config = dict(
    n_layer=8,
    d_model=256,
    n_head=2,
    n_kv_head=2,
    head_dim=128,
    d_mlp=512,
    vocab_size=1024,
    activation='geglu',
    norm='layernorm',
    norm_place='pre',
    norm_eps=1e-06,
    positions='learned',
    qk_norm=True,
    attn_scale=0.0884,
    bias='all',
    tie_embeddings=True,
    parallel_block=False,
    init='trunc',
    init_std_qkv=0.0312,
    init_std_o=0.00782,
    init_std_up=0.0312,
    init_std_down=0.00782,
    optimizer='muon',
    lr=0.00838,
    lr_mult_o=3.0,
    beta1=0.95,
    lr_head=0.00621,
    grad_clip=1.0,
    warmup_steps=130,
    schedule='wsd',
    decay_fraction=0.728,
    decay_shape='linear',
    final_lr_fraction=0.0,
    batch_tokens=32768,
    seq_len=256,
    doc_mask=True,
    train_tokens=270500000,
    steps=8256,
    dataset='wikipedia_en',
)
Each number is 128 + 32 x the weight over its row's rms, rounded and kept within 0 to 255. Layers, rows and columns count from 0. The size above them is the row's rms in percent of the matrix's.

# layer 2 attention value, 256x256, rms 0.173, rows 0-104, columns 192-255
size [101  91 102 102 115 109 103 105 103  98 111 102 105 109 108 104  99 103 102  92  99 100  94 102 113 101 103 115 113 106  99 109 101 110 107  95 109  95  99  94  99  89 111  96 103 102 103 107 106 115 110 118 116 100 107 114 108 110 116 101 104 113 111 101 105 100  97 104 106 105 105  99  95 105  91 100  98 115  97 103 106 107  99 110  90 101 102 108 100 119  95 100 110  94 110 108 106 100  96 105 113 113 110 101 103]
[[ 64 134  35 108 114 122 134 156 111 119 140 134 129 122 154 135 132 117 127 151 123  85 112 191 178  89  88  97  52  93 125 136 140 121 159 107 116 132 100 188 123 199 144 151 109  62  57 140 165 123  93  92 142 187 116 162 107 118 129 152 169 153 110 153]
 [159 144 155 138 115 149 146 145 159 106  88  77 115 140 126 180 132 118 167 110 191 156 122  99 117 154 139  98  67  90 107  43 159 140  93 127 163 101 120 143 111 129  87  92 183 168  99 163 112 180 129 169 112 118  85 108 100 157 110 164  92  90 123 124]
 [102  94  80  55 142 183 133 153  90 145 155 133 121 128 151 129 122 211  89 140 102 151 104 101 115 110 181 100  73 136 157 104 142 135 117 128 178  89 143 194  92  80 133 144 161 140  99 128 127  98 140 177  53 133 101 106 143 121 131  77  95 150 105 161]
 [109 116 122 153  78 105 142 119  72 183 134 138 124 140 134 146 137 162 177 103 134 161 143 155 143 151 132 130 118 143 143 132 116  55  86 101 138 110 163 153 167  91 104 158 145 154 129 125  85 158  68 139  78 168 159  72 178 108  86 141 123 114 134 149]
 [111 149  86 117 116 146  66 112 142 181 167 139 143 147 110 141  70  84 117 176 112 162 148  61  93 130 165 152  94 161 154 185 120 142 132 151 141  81 183 157 180 159 138 189 105 160 182  50 121 122 167 198 187 117 129 152 135 116 130 136 114 118 142  75]
 [182 139 129 184  75 113 103  66  88 106  66 167 147 122  98 132  88  68 140 171 157 111 135 108  71 144  98 160 184 151 164 123  80 133 106 115 137 144 184 124 120 159 130 154 118  99 145 166 150 146 137 139 139 102  95 123 118  97  99 140 105 119 105 143]
 [118  54 158 172 201 132 145 149 140 176 148 193  86  82 147 156 120  81 103  76 196 124 137 188 178 146 136 157  61 112  90 109  76  55 129 151  86 118  87 172 110 110  63 154 120  88 109 100 155  96 140 158 127 131 202 123 163 132 113 144 134 171 134 156]
 [158 157 132 109 111  96 149 179 104  92 117  91 159  95 125 169 113  94 155  88 125 133 176 114 183 119  94 153  63 151 126 136 156  94 100 122 151 153 143 110 184 133 141 119 102 151  87 127  88 168 101 152  83 123 168 153 115 140 126 133 175 105 171  96]
 [141  87 103 132 171 154 160 122  56 122 127 121 150  87 144 136 117 140 105 119 143  99 100 142  99 139 105 156 143 169  83 171 133 108 134 102 162 123 166  58 114 154 141  94 233 138 111  78 103 114 123 148 128 130 104 123 170 162 208  55 127 132 122 217]
 [153 163 121 184 163 162  57 160 133 130 149 171 122 128 137 107 178 132 134  87 152 143 125 132 116 122 137 166 196  86 128  90 120 139 101 165  97  93 212 152 158  97 129 138 137 110 130  45 142 111 110 178  83  68  91 160 138 139  88  89 119 132 108 106]
 [147  81 107 123 167 174  97 157 100 161 129  70  85 104  80  87 172  80 113 129  83 154 134 118 101 113  91 128 154 110  90 122 125  97  97 129 156  86  80 202 128 122 181 160  96  87 151 145 178 131 148 107 128 161 124 129 187 111 102 201 200 129 107 138]
 [108 112 146 141 210 158 103 154 106 139 154  79 153 154 122  79  99 110 118 136 160 221 126 130 141 153 153 119 148 130 150  84 104  90 119 121 115 152  57 191 138 129  61 156 166 157 112  69 129 149 116 132 121 203 121 167 120 148 171 154 209 105 172 119]
 [107 132 219 133  39 155 148 130 153 143  92 125 100 133  83  69 157 132 141 132 132  99  83 186 104  86 133 131 155 128 150 147 137 155 173 111 110  75 140 136 162 116 142 100 135 138  85 136 111 136 119 109 117  97 122  93 127 179  89 121 108 129  81 175]
 [ 67 159 183 122 126 160 152 173 115 137 147 168 120 143 128 135 123  97  65  51 100 125 137 113 131 115 180  70  88 132 141 112  72 127 156 159 152 105 168 112 136 103 177 135 135  83 110 124  94 169 103 124 139 181  36 114 121 114 117  69 151 150  98 138]
 [116 140  89 155  96 124 144 159 175 122 135 225 116  96 136  96 119  97 168 151 149 175 155 160 120 142 159 149 157 155 114 165 102  93  97 137 101 107  98 132 115 156 101 157 145 105 113 101  95 158  84 167 129 110 143 141  94  87 127 121 102  98 213 165]
 [ 72  65 156 142  69 162  94 121 139 173 128 199 124 151 101 155  64 105 121 149 196 176 157 174  96 168 106 134 131 104 105 158 109 106  87 139 125 143 100 157 120  76 124 170  77  85 102 108 177 150 168  82 166 118 112 152 158 130  71 181 125 157 102 152]
 [146 107 187 172  99 125  93 118 127  90 111 162 138 126 156 115 150 101 107  87 139 142 122  68 151  90 150 164 200  71 133 130 108 137  87 203 144  89 152 170  95 104  89 165  80  74 151 181 146 126  74 128 131 115 126 114 179 122 100 120 197 143 105 159]
 [120 156 130 144  89 178 126 124 169 113  71 147 131 110 101 157 188 146  96 144 146 110  89 124 150 152 129 129 141 148 177 127 115 168 153 102 128 134 151 140  92 158 124 112 154 145 168 148  96 139  96 101  76 146 100 108  86 142 139 135 136 163 119 134]
 [ 88 166 144 139 152 168 168 157 142  87  96  92 121 132 127 112 151 152 170 156 123 144 179  86  90 135 181 132  97  72  67 107 176 170 144 116 124 171 119 165 147 142 127 135  85 104  88  90 122  96 120  77 120 135 130 191 149 122 144 115 164 110 146 108]
 [ 21 161  89  66  89 132 124 132 102 185 110  83 100 126 109 124 167 123 111 103 187 189 149  93  97  95  50 158 143  94 173 195 158 115 125 157 111 104 127 118 116  86 145 129 134 134 173 107 166 117 125  97  95 123 127 121 173  96 128 112 144 130 129 117]
 [ 98  83  77 145 112 149 127 125 117 128 157  89 129 117  72 111 162  68 160 125 152 127  98 154 131 143 115 112 101 142  77 154 125 158 129  91 115 133 103  74 136 100 154  99 144 140 127  82  55  86 146 113 114 102 210 132 111 129 108 121 113 145 107 142]
 [ 54 142  54 136 126 122  78 181 133 121 115  90 175 126 139 141 157 129  84  69 149  78 108 118 111 117  91  94 160 111 148 135 153 126 125 140  93  93 152 130 128 114 170 101 124 122 113 102 119 151 122  77 107 151 176 130 200 135 127 128 153  76 111  94]
 [128 102  45 157  78 179 112 157  89  90 139 193 127  99 130 120 122 105  84 119 181 115 114 123 189 149 155 134 192 155 133 146  67  79  80 101 102 101 146 153 138 146 123 144 102 150 119 152 153 131 101  37  56 122 100 132  74 116  98 132 123 170  84 151]
 [191 115 137 121 111 142  88  87  75 125 141 114 156 136 126 130 103 158 146  97 133 123 109 137 110 115 112 153  94  90 152 160 130 117  99 144 110  86 163 114 135 127 139 132  70 149 115 114 123 151 130 127 151 145 120 189 130 123  89 152 163  29  81 138]
 [ 89 185  76 133  97 118 156 157 134  72 152 110 102 186 132 114 149 165 157 140 103 134 212 128 123 155 116 132 107  80 111 145 104 169 162 133 173 115 150 143 132 106 184 127 117 121 143  97 165 109 145 130  95 157 109 163 113 140 117 131 157 114 193 120]
 [ 71 146 119  56  83 155 116 134 120  76 134 100 111 130 109 129 150 107 141 125 152  69  77 107 208 153 132  89 134 151 172 147 121  78 107 166 118 141 153 161 136  91 179 110 131 172 148 178 152 178  72 127 123 158  91 163 127 122 150 120  51 137 111 127]
 [143 117  89 125 107 113 173 143 109 134 115 111 152 125 137 192 131 166 185 108 141 166  86  99 100  69 152 167 161 109 119 104 156 123 112 166  96 124 168 108 150 106 124 133 152  73 152 143 151 130 111 189 145 138 119 154 115 138 151 113 137 138 149 130]
 [121 157 108 138  69  87 178  98 126 175 128 111 102  76 128 144 136 126 149 172 128 122 152 105 104  72 110 149 109 135 163  95 116  81 105 150  71 118 119 118 112 162 147 140 158 132 130 151 106 148 127 147 101 178 124 169 154 148 135 242 136 133 156  93]
 [147 120 119 165  90 118 163 125  97 137 149 145 134 142  91 135 144 161 117  95 105 207 118 178 145 207 135 160  89 117 119 111 154  74 126 152 121 110  73 120 117 161 111  74 113  92  89 131 111 140 114 149 131  79 117 162  73 169 102 166 116 152 146 151]
 [176 148  85 100 123 136 120  87  65  81 124 101 120 115 125 113 149  97 130 254 140  80  77  80 163 148 152 166 114 102 105 155 106 137  80 171  98 148 150 137 111 124 145  97 103 128 107 146 173 143 111 135 114 122 118 168  94 136 178 169 147 128  79 110]
 [ 99 101 192 154 145  75 138  83 206 130 113 156 100 184  94 142  66 176 127 151 145 172 140 171 119  88 137 108 167 100 103 103 129  99 112  95 121 131  71 137 124 134 133 146 122 151  95 131 140 111 133 122 117 118 129 126 128 166 213  92  73  63 165 119]
 [147 158 140 105  95 115  66  87  39 109  58  25 169 154 105 105 148 161 215 114  95  80 122 101 108 192 135 152  69 135 138 132 170 111 116 111 186 127 103 109 115 132 201 170 167 167 149 109 174 151 182 114 163  55 161 118 104 153 134 118 132 101 160 138]
 [141 108 101 118  90 135 118 134 170 158 123  79  78 137 146 195 114 125 123 176 124 141  68  82  85  28 118 101 117 109  84 118 113 144 125 133 130 134 152  89 180 135 129 100 121 143 149 125 124 117 189 136 149 144 135 140  99 157 102 121 134 108  42 115]
 [ 93 106 148 110 146 145 162 144 132 121 149 151 130 159 101 198 176 139 166 173 144 188 112 105 167 166 113 135  89 144 166 125 178 122 130 115 175 157 175  84 128 115  62  93 145 202  95  82 103 145 148 108  62 132  94 186  96 120 137 128 144 134 170 177]
 [ 61 136 179 128 185  89 123 123 129 185 194  97  93 115  98 114  99  81 117  88 141 199 122 175  66 173 179 113 115 132  79 133 106 110 110 122 117 129 104 111 147 118 115 161 121 116 129 179  70 141 129 132 153 123 142 154 150 121 171 164  94  98 197  53]
 [161  99 125  53 150 157 115 150 115 118 115 112 178 107 141 101 163  67 150  69  96 114 165 199 119 122 120 201  83 112 139 132 151 121 117 148  89 186  87 161  89  89 178 122 112 122 144 140 141 118 110 147 146  98 147 150 144 148 148 139 193 111 134 123]
 [188 136 120  86 182 147  91 168 111  99 200 163 204  77 174 161  90 115  98  70 102 176 145 154 147 183 126 132 137 122 153 164 198 111 144 166 101 136  88 149 126 176  84  85 141 147 140  84 104 161  91 168  98 151 128 158 103 172 137 101 139  95 193 126]
 [ 96 183 139  87 115 161 109 110 187 152 135  50  34 138 120 126 126  89 135 110 136 144 137  88 137 139 135 132  71  88 135 122 150  95 134 145 136 173 128  95 130  93  88 111 116 121  91 112 136 103 117 155 112 117 155 124 131 150 162 148 101 157  98 111]
 [144 129 132 112 211 114 109  83 147 126  78 136 144  89  98 132 156 103 103 116 132 100  58  70 131 130  78  75  97 129 149 112  77 146 127 130 174 151 154  71  74 132  85 126 133 122 198 168 136  79 104 138 171 128 161 136  78 150  76 116 134  96 164 133]
 [115 158 154 136 174 158 162 131 131  96 142  59 142 126 121 140 114 155 109  93 102 206 185 109 173 147  96 151  85  89 160 121 136 131 144 103 146  98  89 130  92 214 130 133 112 192 112  74 148  65 144 129 183 151 169 131 151 165 151 133 153 102 138 153]
 [128 155 105 128 169 124 123 111 149 143  75 126  88 148 124 128 144 102 164 139  47 124  75 114 126 107 139 107  86 127  91 144 154 185 144 146 127 145 176  79 154 108  92 120 141 130 166 116  76  92 100 161 182 105 105 123 160 124  93 122  95  68 154 198]
 [113  95 118 141 164 111 166 184 106 107 122 115  99 145 133 156 155 149 153  87  82 191 144 139 168 137 177 105 135 113 176 103 123 119 107 173 137  68 152 216 183 125 146 115 148 197  89  60 126 106  91 105  99  93  82 143 159 184 127 124 225 161  88 184]
 [124  96 102 157 156 102 119  96  96  81 108 184  93 138  90 142  93 128 125  72  76 179 133  67 143 122 144  72 166 131 131 122  73 167 113 109 161  95  72 101  98 170 135 117 150 150 216 138 158 137 164  80 145 133 134  96 105 169 129 128 152 186 171 159]
 [145 108 150 128 176 103 135 143 179 135 107  94  95 131 122 137 150 118 141 127 101  98 111 168 150  64 128  72 148  78  88 140 105 149 114 108 136 111 117  90 108 117 134 128 149  89 125 155 127 185 111 103 155 143 156 131 128 134 121 143 121 170 190 156]
 [136 158 147 106 135  99 124  92 104 159 116 148  92 106 125 145 109 125 125  99 128 145 172  55 122 151 114 127 100 133 150  80 132 156 160 171 122 117 173 172  93  98 154 119 136 147 128 181 171 110 102 131 174  88 136 119 183 150  93 126 142 103 132 116]
 [151 122  70 153  40 112 119  91 112 157 123  82 128 135  58 106 101 106 136 200 160 126 112  80 122 202  73  88 158 127 165 131 169 104  57 117 184 163 115 131 100 217  87 125 127 110 121 117 151 125 140 101  90 108 170 128 108 131 115 141 128 126 145 119]
 [ 97 142 132 124 147 154 111 166 143 168  92 133 102 172 121  86 143 149 146 104 165 151 111 155 122 133 154  70 128 134  84  55 124 126 131 129 118 166 110 158 183 105 148 110 111 147 112 100 157 112 109 104 130 112 163 153 164 170  95 139 145  86 121 110]
 [120  78 116 172  91 119 148 123 128 108 164 150  57 145 130 146 116 189 102 166 101 182 143 132  93 210 110 182 169 127 119 150 139 101  76 142 233 117 132 139 144 136 142 106 137 125 105  75 158  81 154  91 111  91 115 143  94 194 146 117 113 153 135  98]
 [130 190 122 111 116 186  73 174 188  98 121 146 100 114 147 111  64 119 100 161 201 138 179 138 148 116 155 181 149 142 225 152 121 138  76 125 110  88 128 133 114 140 134 183 140 160  76  79 135 137 107 179 148 120  78 160 157 130 180  84 150 148  91 116]
 [137 160 151 122 107 101 133 119 129 114 138 136 197 122 151 117 121 148 107 128 105 147  94 111  98 121 156 165  94 174 110 129 135 180 160 169 164 139 157 126 134 130 145 141 173 154  86 146 120  95 133 160 114  68 140  55 127  95 154 151 156 164 106  98]
 [ 80  89 142 104 141  25  96 143 157  98 139 133 173 124 117 197  80 147 125  99  97  78 144 121 153 135 142  62  96 177 167 151 154 108 139 106 143 167 138 137 150 164 122 157 137 157 101 140 150 157 159 118 122 183 174 132 102 115 148 185 147 124 138 160]
 [114 132 128 177 151 181 165 140 194  83 125 174 143  90 120 105 145 105 159 191  74 115 120  80 142 158 130 167 178 169 110 142 100 146 122 168  58 110 150  67 162 107 142 149 147 121 162  88 119 126 118 118 162 155  23 135 163 160 115  99 121  79 111 154]
 [113  66  69 142 104 147 134 130 161 101 135 134  53 115 153 139  95 144  59  80 144  87 156 169 177 174  94 175 140 121 155 100  96 115  97  48 154 154 100 150  89 197 129 166 160 130 153 120 168  87 119 183  81 178 120 131  77  76 127 111 110 151 165 130]
 [111  94 123  77 119 175 147 145  64 126 129 140 112  98 144 153 188 143 132 110 149  84 166 113 109 146 155  72 117 113  91 112 137 141 155 184 121 167 128 135 102 123 209 107  94 137 139 149 113 132 167  88 112 124  81 156 147 196  64 151 133 152  84 136]
 [140 103 137 158  99 105  79  56 114 114 127 162 194 118 136 142 109 111 158 173  69  61 108 154 117 156 158 108 162 162  89 140 140 122 112 144  79 127 102 165 120 156 172 141 132 148 177 144 141 157  66 156 127 131 136 101 130 121 190 184 125 139 156 130]
 [157 118  93 124 126 103 135  41 109  75 108 140  86 157 135 104 125 136 170 148  99 188 143 120 214 152 111 169 151 166  90 118 113 160 123 106 165 106 160 164 112 102 101 142 159 120  87 137  80 148  68  79 152  85  99  62  89  68 141 140 107 140 178  94]
 [131  78 130  99 102  88 110 154 144  75 106 132 135 121 133  74 179 137 158  88 121  80 162 164 156 129 115 145 109 142 106 151 137 156 129 123 158  88  74 117 116 104 126  76 124 142 115 119 108 185 139 139 121 148 161 138 149 103 138 139 189 114 201 139]
 [174 133  90 133 109 135  94 133 117 158 109 140 106 138  73 149 138 120 131  92 133 120 151 124  85 119 132 165 122 131 115  69 131 131 141 109 156 120 150  86 119  94 115 101 119  63  90 122 174 149 155 194 172  91  62  91  82  73 147 101 123 156 139  64]
 [195 198 146  99 122 148 174 132 184 123  99  49 140 157  96 138 149 126 150 146 167 157  92 117 126 112 127 139 156  83 133 101 171 143 121 177  52 147 161 117 123  75 147 129 128 154 130 108  76 113 116 142 135 105 115 115 167 129 125 129 151  84  94 149]
 [165 110 113 177 122 110 118 118  41 192 132 119 132 130 182 152 165 142 146  47 102 127 141 108 183 120 180 135 144 103 154  78 137 114  82 172 118 120  83 147 158 128 125 114  43 100  79 133 106 100 149 164 190  85 122 103 117 131  85 167 174 181 222 117]
 [115  65 149 112 188 134  73 117 138 131 129 166 162 104 155 186  95  79  88 103 157  39 185 181 144 143  84 165 120 131 149 163 129 131 137 151 144 159 142 184 100 137 135 154  85 136 122 145 156 187  84 183 157 106 119 170  71 151 170  89 117 126 133  87]
 [ 98  90 117 115 116 116 140 126 131 158 128  82 158 162  80 151 178  97 161 183 142 132 182 127 118 185 127 145 112 174  95 105 109 123 149 149 126 183 113 185 143 101 156 101 102 103 144 135 130 122 122  91 118  77 156 124  99 157 144 129 118 115 169 138]
 [ 99 152 119 122 202  67 151 179 128 115 106  85 174 138 152 113 153 112 122 122 101 123 109 141 144 143 136 108  96 163 127  92 144 131 246 154  92 149 128 131 109 162 109 121 123 111 134 113 118  92 148  88 172 147 150 171 157 142 163 156 133 152 110 121]
 [ 96 104 129 112 162 235 113 131  98 122 112 132 175 135 114 104 130 134  96  85 144 195  92 169 157  90 139 125 195 143 134 144 125 136 107 119 164 156  86 105 132 126 138 112 151  98 132 144  73 151 170 151 176 113 149 166 137 157 116 159 112 166 111  91]
 [148  72 118  79  89 125 116 146 163 112 141 126 128 120 150 144 128 190 152 158  57 122  72 136  94 187 126 175 140 152 104  85  86 136 132 109 157  85 120 140 143 162 181  92 152 132  83 187  90 179 178 176  66 101 149 153  65  84 104 197  89 125 204 108]
 [187 127 138 147 139 125 146 157 107  70 180  89 190 136 111  84 163 113 103 106  94  94  82 121 165  74 122  86 146 111 117 128 117  73 125 174  75 110  82  99 135 105 137  92 108 149 154 119  95  58 106 146 177 178 136 164 124 154 150 153 198 132 177 145]
 [156 141 127 108 169 181 153  99 111 160 181 128  68 137 134 134 136 117 119  84  99 124 125 135  83  26 100 123  61 109  88 116 143 148 122 132 113 165 120 114 134 128 180 132 135  98 157 110 137  49 130 193 132 103 115 139 117 173 142  93 147 101  90 150]
 [142  77 197 105  90 150 135 162  70 143  88 101 127  92 103  64 118  64 132 135 116 109 146 142 173 152 185 136  79 128 130 110 138  73 129 152  65 154  94 127 138 153 146  88 116 149 125 112 106 110 158 142 150 118 147 112 120 102 133 117  77 109 107 179]
 [149 233 144 126 121 108 156  43 163  83 112 181 148 134 117 153  91  66 147 100 126 129 158 130 105 128 147  81  74 132 112 126 130 117 139  84 140 143 130 140  95 108 111 171  91 110 133 125  91 128  52 174  78 197 151 120 120 132 182 123 168 136 141 119]
 [ 72 173  79 169 113 140 132 134 155 112 176 121 121  72 125 199 163 183 131 141 154 124 100 163 184 127 101 167 164 102 186 150 122 143 116  84 173  91 122 116 133 138 133 113 133 162  99 114 151 124  63 108 129 141 158 126 141  87 157 134 102 183 112  92]
 [ 97 120 103 156 121 158 138  78 131 150 139 147 144 130 165 127  90  91  81 105 121 120 167 114 136 117 101 177 140 105 146  94 117 112 137 131  82 119 154 140  96 177 225 176 165 156 145 139 160 104 123 196 106 138 117 137 173 161 184 107 100 132 110 108]
 [181 117 122 105  95  99  79  98  62 135  86 115 188 139 148 160  94 122 130 151  68  46 112 138 152 155 148 135  87  92 131 133 155 102 108 178 102 189 134 116  91  85 113 133 148 101  80 154 167 175 136 169 156 146 119 123 142  63 107 143 115 167  99 122]
 [191 132 118 159 148  64 134 163 141  78 106 207  91 217 148  60 125 111 183 196 131 138  82 142 138  97 139  88 185 138  93 114 103 150 161 100 134 141 128 181 180  82  63 140 150 134 131 165  57  88  70 138 190 131 107 140 163 126 132 167 110 102  96 214]
 [178 151  71 119  93 120 170 144 155 100 105  80  84 103 142 142 134 132 188 141 105 124 117 142 101 100 117  88 144 111 155 136 107 137 137 122 107 123 147 183 106 170 173 132 106 162 163 128 126 144  78 165 130 195 164 148 135  86 163 136 198 141 154 130]
 [102 182  85 140 100 115 102 171 139  60 135 172  87  89 124  52 120 152 134 142 177 100 118 134  99 149  85 107 132 118 129 140  97 157 124  55 198  98  96  89 120 142 125 151 162 105  98 144 135  92  93 126 143 155 114 133 139 164  88  58  44  95 137 143]
 [132  92 156  96 117  94 215 107 105 119  36 157 100  95  67 127 178 109 152 122 172 127 128 144 146 127 132 146 155 128 118 113 130 179 140 104  94 102 141  85 106 161 129 104 149 100 156 150 141 166 131  99 157 132  95 128 126  93 147 102  73 157  89 176]
 [ 92  69 129 100  98 149 133 152  47 159 145  71  84  90 165  89 151 182 112 101 152 156 152 116 155 170 164 115  66  91 106 102 130 107 157 144 141  95  80 190 152 141 160 165 110 171 108 104 142 127 127 127 112 153 134  91  94 112  89  75 136 128 155 133]
 [162 166  94 128 125  80 142  85 119 102 118 138 178 127 197 111 105 143 187 142 116 116 119 133 146 141 173 120 181 142 139 184 184 157  97  99  93 184 179 182 163 145 140  84 136 202 132 147 101 167  96  93 176 115 119  34 136 100 227 120 172 112  77 130]
 [151  79 157 116  75 141  74  91  65 104 123  66 133 145 219  82 117 151 124 153 107 111 135 109 104 123 166 113 131 152 149 164 101 115 134 145 129 182 112 129 136  80 158 180 106 117 129  95 157  83 183 110 167 143 114 150 105 130  99 108  72  86 133 169]
 [125  82 143 142 115 171 151 116 158 141 138 127 109  91 146 143 122 169 117  46 203 119 133 167  76 137 137 184 138 165 135  61 121 141 169  84 126 170 122 147 192 127 155  89 167 130 100 140 145 120 143 115  53 121 124 206 139 148  91 142  98  93 123  94]
 [170  78 156 115  81 144 124 121 136 117 146 114  72 112 129  82 130 202 141 130 138  96 112  89 119  91 168 117 139 114 152 131 192 155 138  62  91 138  97 134 145 131  50  95 162 140 145  64 133 135 179 164 104 150 144 117  78 114 103 122  71 112 145 133]
 [111 103 182 106 120  75  94 102 196 146 203 104 115 143 156  83  89  94 109  55  87 129 102 161 138 124 141  97 134  77 169 122 166 164 169 150 137 143 132 141 142 117 150 157 142  88 140  88  69 124 147 195  87 179 121 116 103 126 125 135  76 155  94 138]
 [128 102 147  94 110 143  86 143 109 179 159 132  85 133  99 202 163 126 112 157 104  87 139 123  86  90 119 106 131 100 104 151 181 151 107 132 130 104  88  99 125 150 135 117  79 102  75 152  67 151 171 140 122  93 103 159  76 117 151 113 144 139 173 102]
 [152 109 101  95 123 156  99 139 161 166 115 129  72 143 157 144  91 139 120 121 136 155 154 194  52 173 108 139 141 111 144 141 117 149 183  84 145 157 129 150 119 169  99 104 143 152 175 162  45 143 111 172 138 113 179 138 110 109 116 130  83 122 109  90]
 [173 131  82 100 119 137 132 179 195 101 164 165 129 116 158 118 162 176 111 153 137 136  97 124 150 164 107 160 136 136 100  93 152 152 164 147 158 150 218 100 140 139  53 111 165 121 106 139  93 130 126 148  78 135 129 105 137 111  84  80  81 165  87 141]
 [148 181 147 107 158 118 115 118 117 115 154 104 207 107  84 154 153  41 122 161 128  86 128 145 171 168  97 183  20  77 141 126 122 108 127 119 110 127 117  61  78 140 133 197 104 162 113 130 150 151  78  77 119 110 110 105 150 160 110 144 177 216  94 148]
 [143  78 183 184 136 131  72  86 164 181 144 103 162 165 124 134 175 114 125 158 111 129 128 135  94 137 100 103  90  90 120  91 162 191 162 115 113 170 169  91 117 198  68 131 151 135 168  86 143  85 123 127 145  65 161 103  89 183  97 145 123 136 106 155]
 [113 109 135 121 118 111  95 120 110 109 152 128  66  91 109 143 144 164 113 148 114  94 176 223 143  62 163 109  57 123 167 164 113 132 128 135  59 149  71 197  97 129 178 135 150 105 133 177 103 100 159 141  93 130 122 138  92 112 106 144 154 150 141  83]
 [190 158 190 100 152 172 136 129 205 114 153 164 110 125 148  48  77  87 169 195  96 139  95 141 132 119 165  76 127 116 113 152 159 179 143 159 136 110 159 110 158 148  32 160 122  77  43  95 146 160  84 103 172 139 113  78 138 159 156  73  99 120  92 154]
 [157 113 152 171 107 113  86 154 179  97  80 131 157 153 124 146 109 167 106  82  49 115 121 182  76 127 173 113 149 150 132  68 126 132 131  86 170 179  96 191 156  99 139  87 118 119 114 114 113 151 130  89  97 127 180  77 154 143 161 104 142 121 111  61]
 [117  81 198 111 125 178 160 106 162 134 104 101 141 132 104 113 119  83 124 111 126 129 135 127 182 186 131 129 134 132  87 164  84  68 120 135 102 119  63 117 136 121 146 171  70 101 119 130 134 202 131  83  56 196 156 120 166 116 169 129 140 103 137 168]
 [159 107  83  92 128  86 163 199  74  78 156 158 101 130  64 143 111 171  95 149 146 116 166 160 110 123 103  97 132 113 134 153 161 122  73  78 120  94 116  92 113 124 133 133 134 122 104 141  86 162 141 123 147 192 123 134 151  79 133 122 187 111 162 122]
 [ 86 176 110 173 145  87 118  78 149 160 122 133 163 171 121 103 139 100  68 135  92 162 132 106 148 135 150 117 100 115 141 104 137 177 156 109 148  96 110 118 124 153 138 206  68 128 142  99 149  44  85 107 127  82 137  77 170 142 140 103 188  96 158 132]
 [135 110 153 138 109 104 124 148 185 120  81  80 126 156  85  62 187 118 152 115  78 119 129 142 150 125  91  59  62 125  98 115  95 121 163  99  69 136 106  80 147  96 143 147 146  90  79 103 119  74  83 129 193 153 149 150 125 160 107 140 134 124 107 165]
 [ 86 126  91 118  72 153 146 115 181 168 133 115 134 178 122  89 200 125  94 119 155  95 109 131 180  61 161 132 137 110 134  27 124 161 105 130  94 139 137 118 188 133 152 138  82  85  87 175  86  49 117 153 124  87 149 126 146 140 162 120 102 155 142  65]
 [139  96 138  77  86 191 146 133  75  44 173 117  98 159  98  49  99 101 123 160 105 121 165 131 182 145  55  88 191 102 128 102 144 141 156 130 119 177 137 123 124  86 123  95 115 118 111 118 111 131 116  86  80 154 135 183  87 125  76 159 198 121 125 140]
 [104 145  67 158 112 130 105  74  75  95 172 106 118 114 108 114 148 113 136 113  87  97  90 120 115  94  89  94 136 190 130 158 102  89 152 156 151 131  97 116 119 125 156 138 130 113 167 108  80  76 158  79 127 100 189 134 129 140 108 132  49 159 169 140]
 [143 170 141 133 153 108 130 147 140 156  78  73  86 122 168 130 144 135 156  93 147 125 147 194 105 153 176 166  76 170 121 170 142 116 149  83  82 112  78 136 147 163 178 112 120 134  49 172 131 146 166 179 161  94 108  99 125 133 207 166 139 117   9 113]
 [ 71 118 105  54 167 116 134 179 105 132 123 171 133  82  67 135  86 119 140  85 153 116 126 166 169 132 144 100 176 137 144 145 172 126 126  64 127  86 113 124  83  92 108 122 133 145  97 217  97 195 131 101 150 148 131 121 101  90 180 146  97 156 111 129]
 [164 154  99 142 143 148 169 129 173 161 178 142  72 145  77  72 120 128  76 176 122 180 124  90  99 132 140 141 148 156 151  81 129 145  95 117 132  63 151 151 125 214  98 175 109 105  73 159 152 115 134 139  82 146 151 151 154 138 115 151  61  94 108 117]
 [106 150 146 162 124 141 114  54 119 135  93 185 146 142 151  89 114 129 129  62  73 180 173 159 105 118 153 117 126 145 101 163 119 121 112 153 124 113 116 205 149 101 151 168  90 130 149 133 137  81 132 122 129 110  89  88 136 137 122 108 107  58 161  80]
 [132 124 104 129 120 196 163  83  85 141 112 201 205 157 120 171 142 206  99 162  96 135  82 197 145 109 153 141 105 179 152 126 163 130 100 181 123 148 134  88  91 126 114  81 125 122  67 155 154 135 105 179 113  90 108 182 117 151 124  79 136 176 147 137]
 [101 160 129 171 192 119 138 121 102 141 125 140 178 156  99 108 158  87 153 154 135 117 133 126 135 103 120 114 166 112 147 113  54  94 150 141 102 150 167 209 126  83 178 145 141 156 166 141 160 115 120 140 135  83  86 108 136  86  95 123 103 128 108 191]
 [110 135  59 118  78 171 154  82 133 148 130 210 155 141 128 143 130 156 143  95 135 117 219 136 182 146 108 154 136 137 147 150  89 116 114 139 100 120  80  69 136 164 135 114 127 132 151 136  62 111 104 166 133  99 125  70  94 108  74 153 114 129 140 183]
 [108  94 150  88 157 112 116 136 146  97 163 150 162 101 119 119  80  99 141 109 136 114 147 106 151 178  96 149 111 135 154 154 163 138 103 105 149 168 133  98 130 104  78 141 141 159 159 150 104 174 133 142  84 113 136 144 117  92  95 115  99 124 140  98]]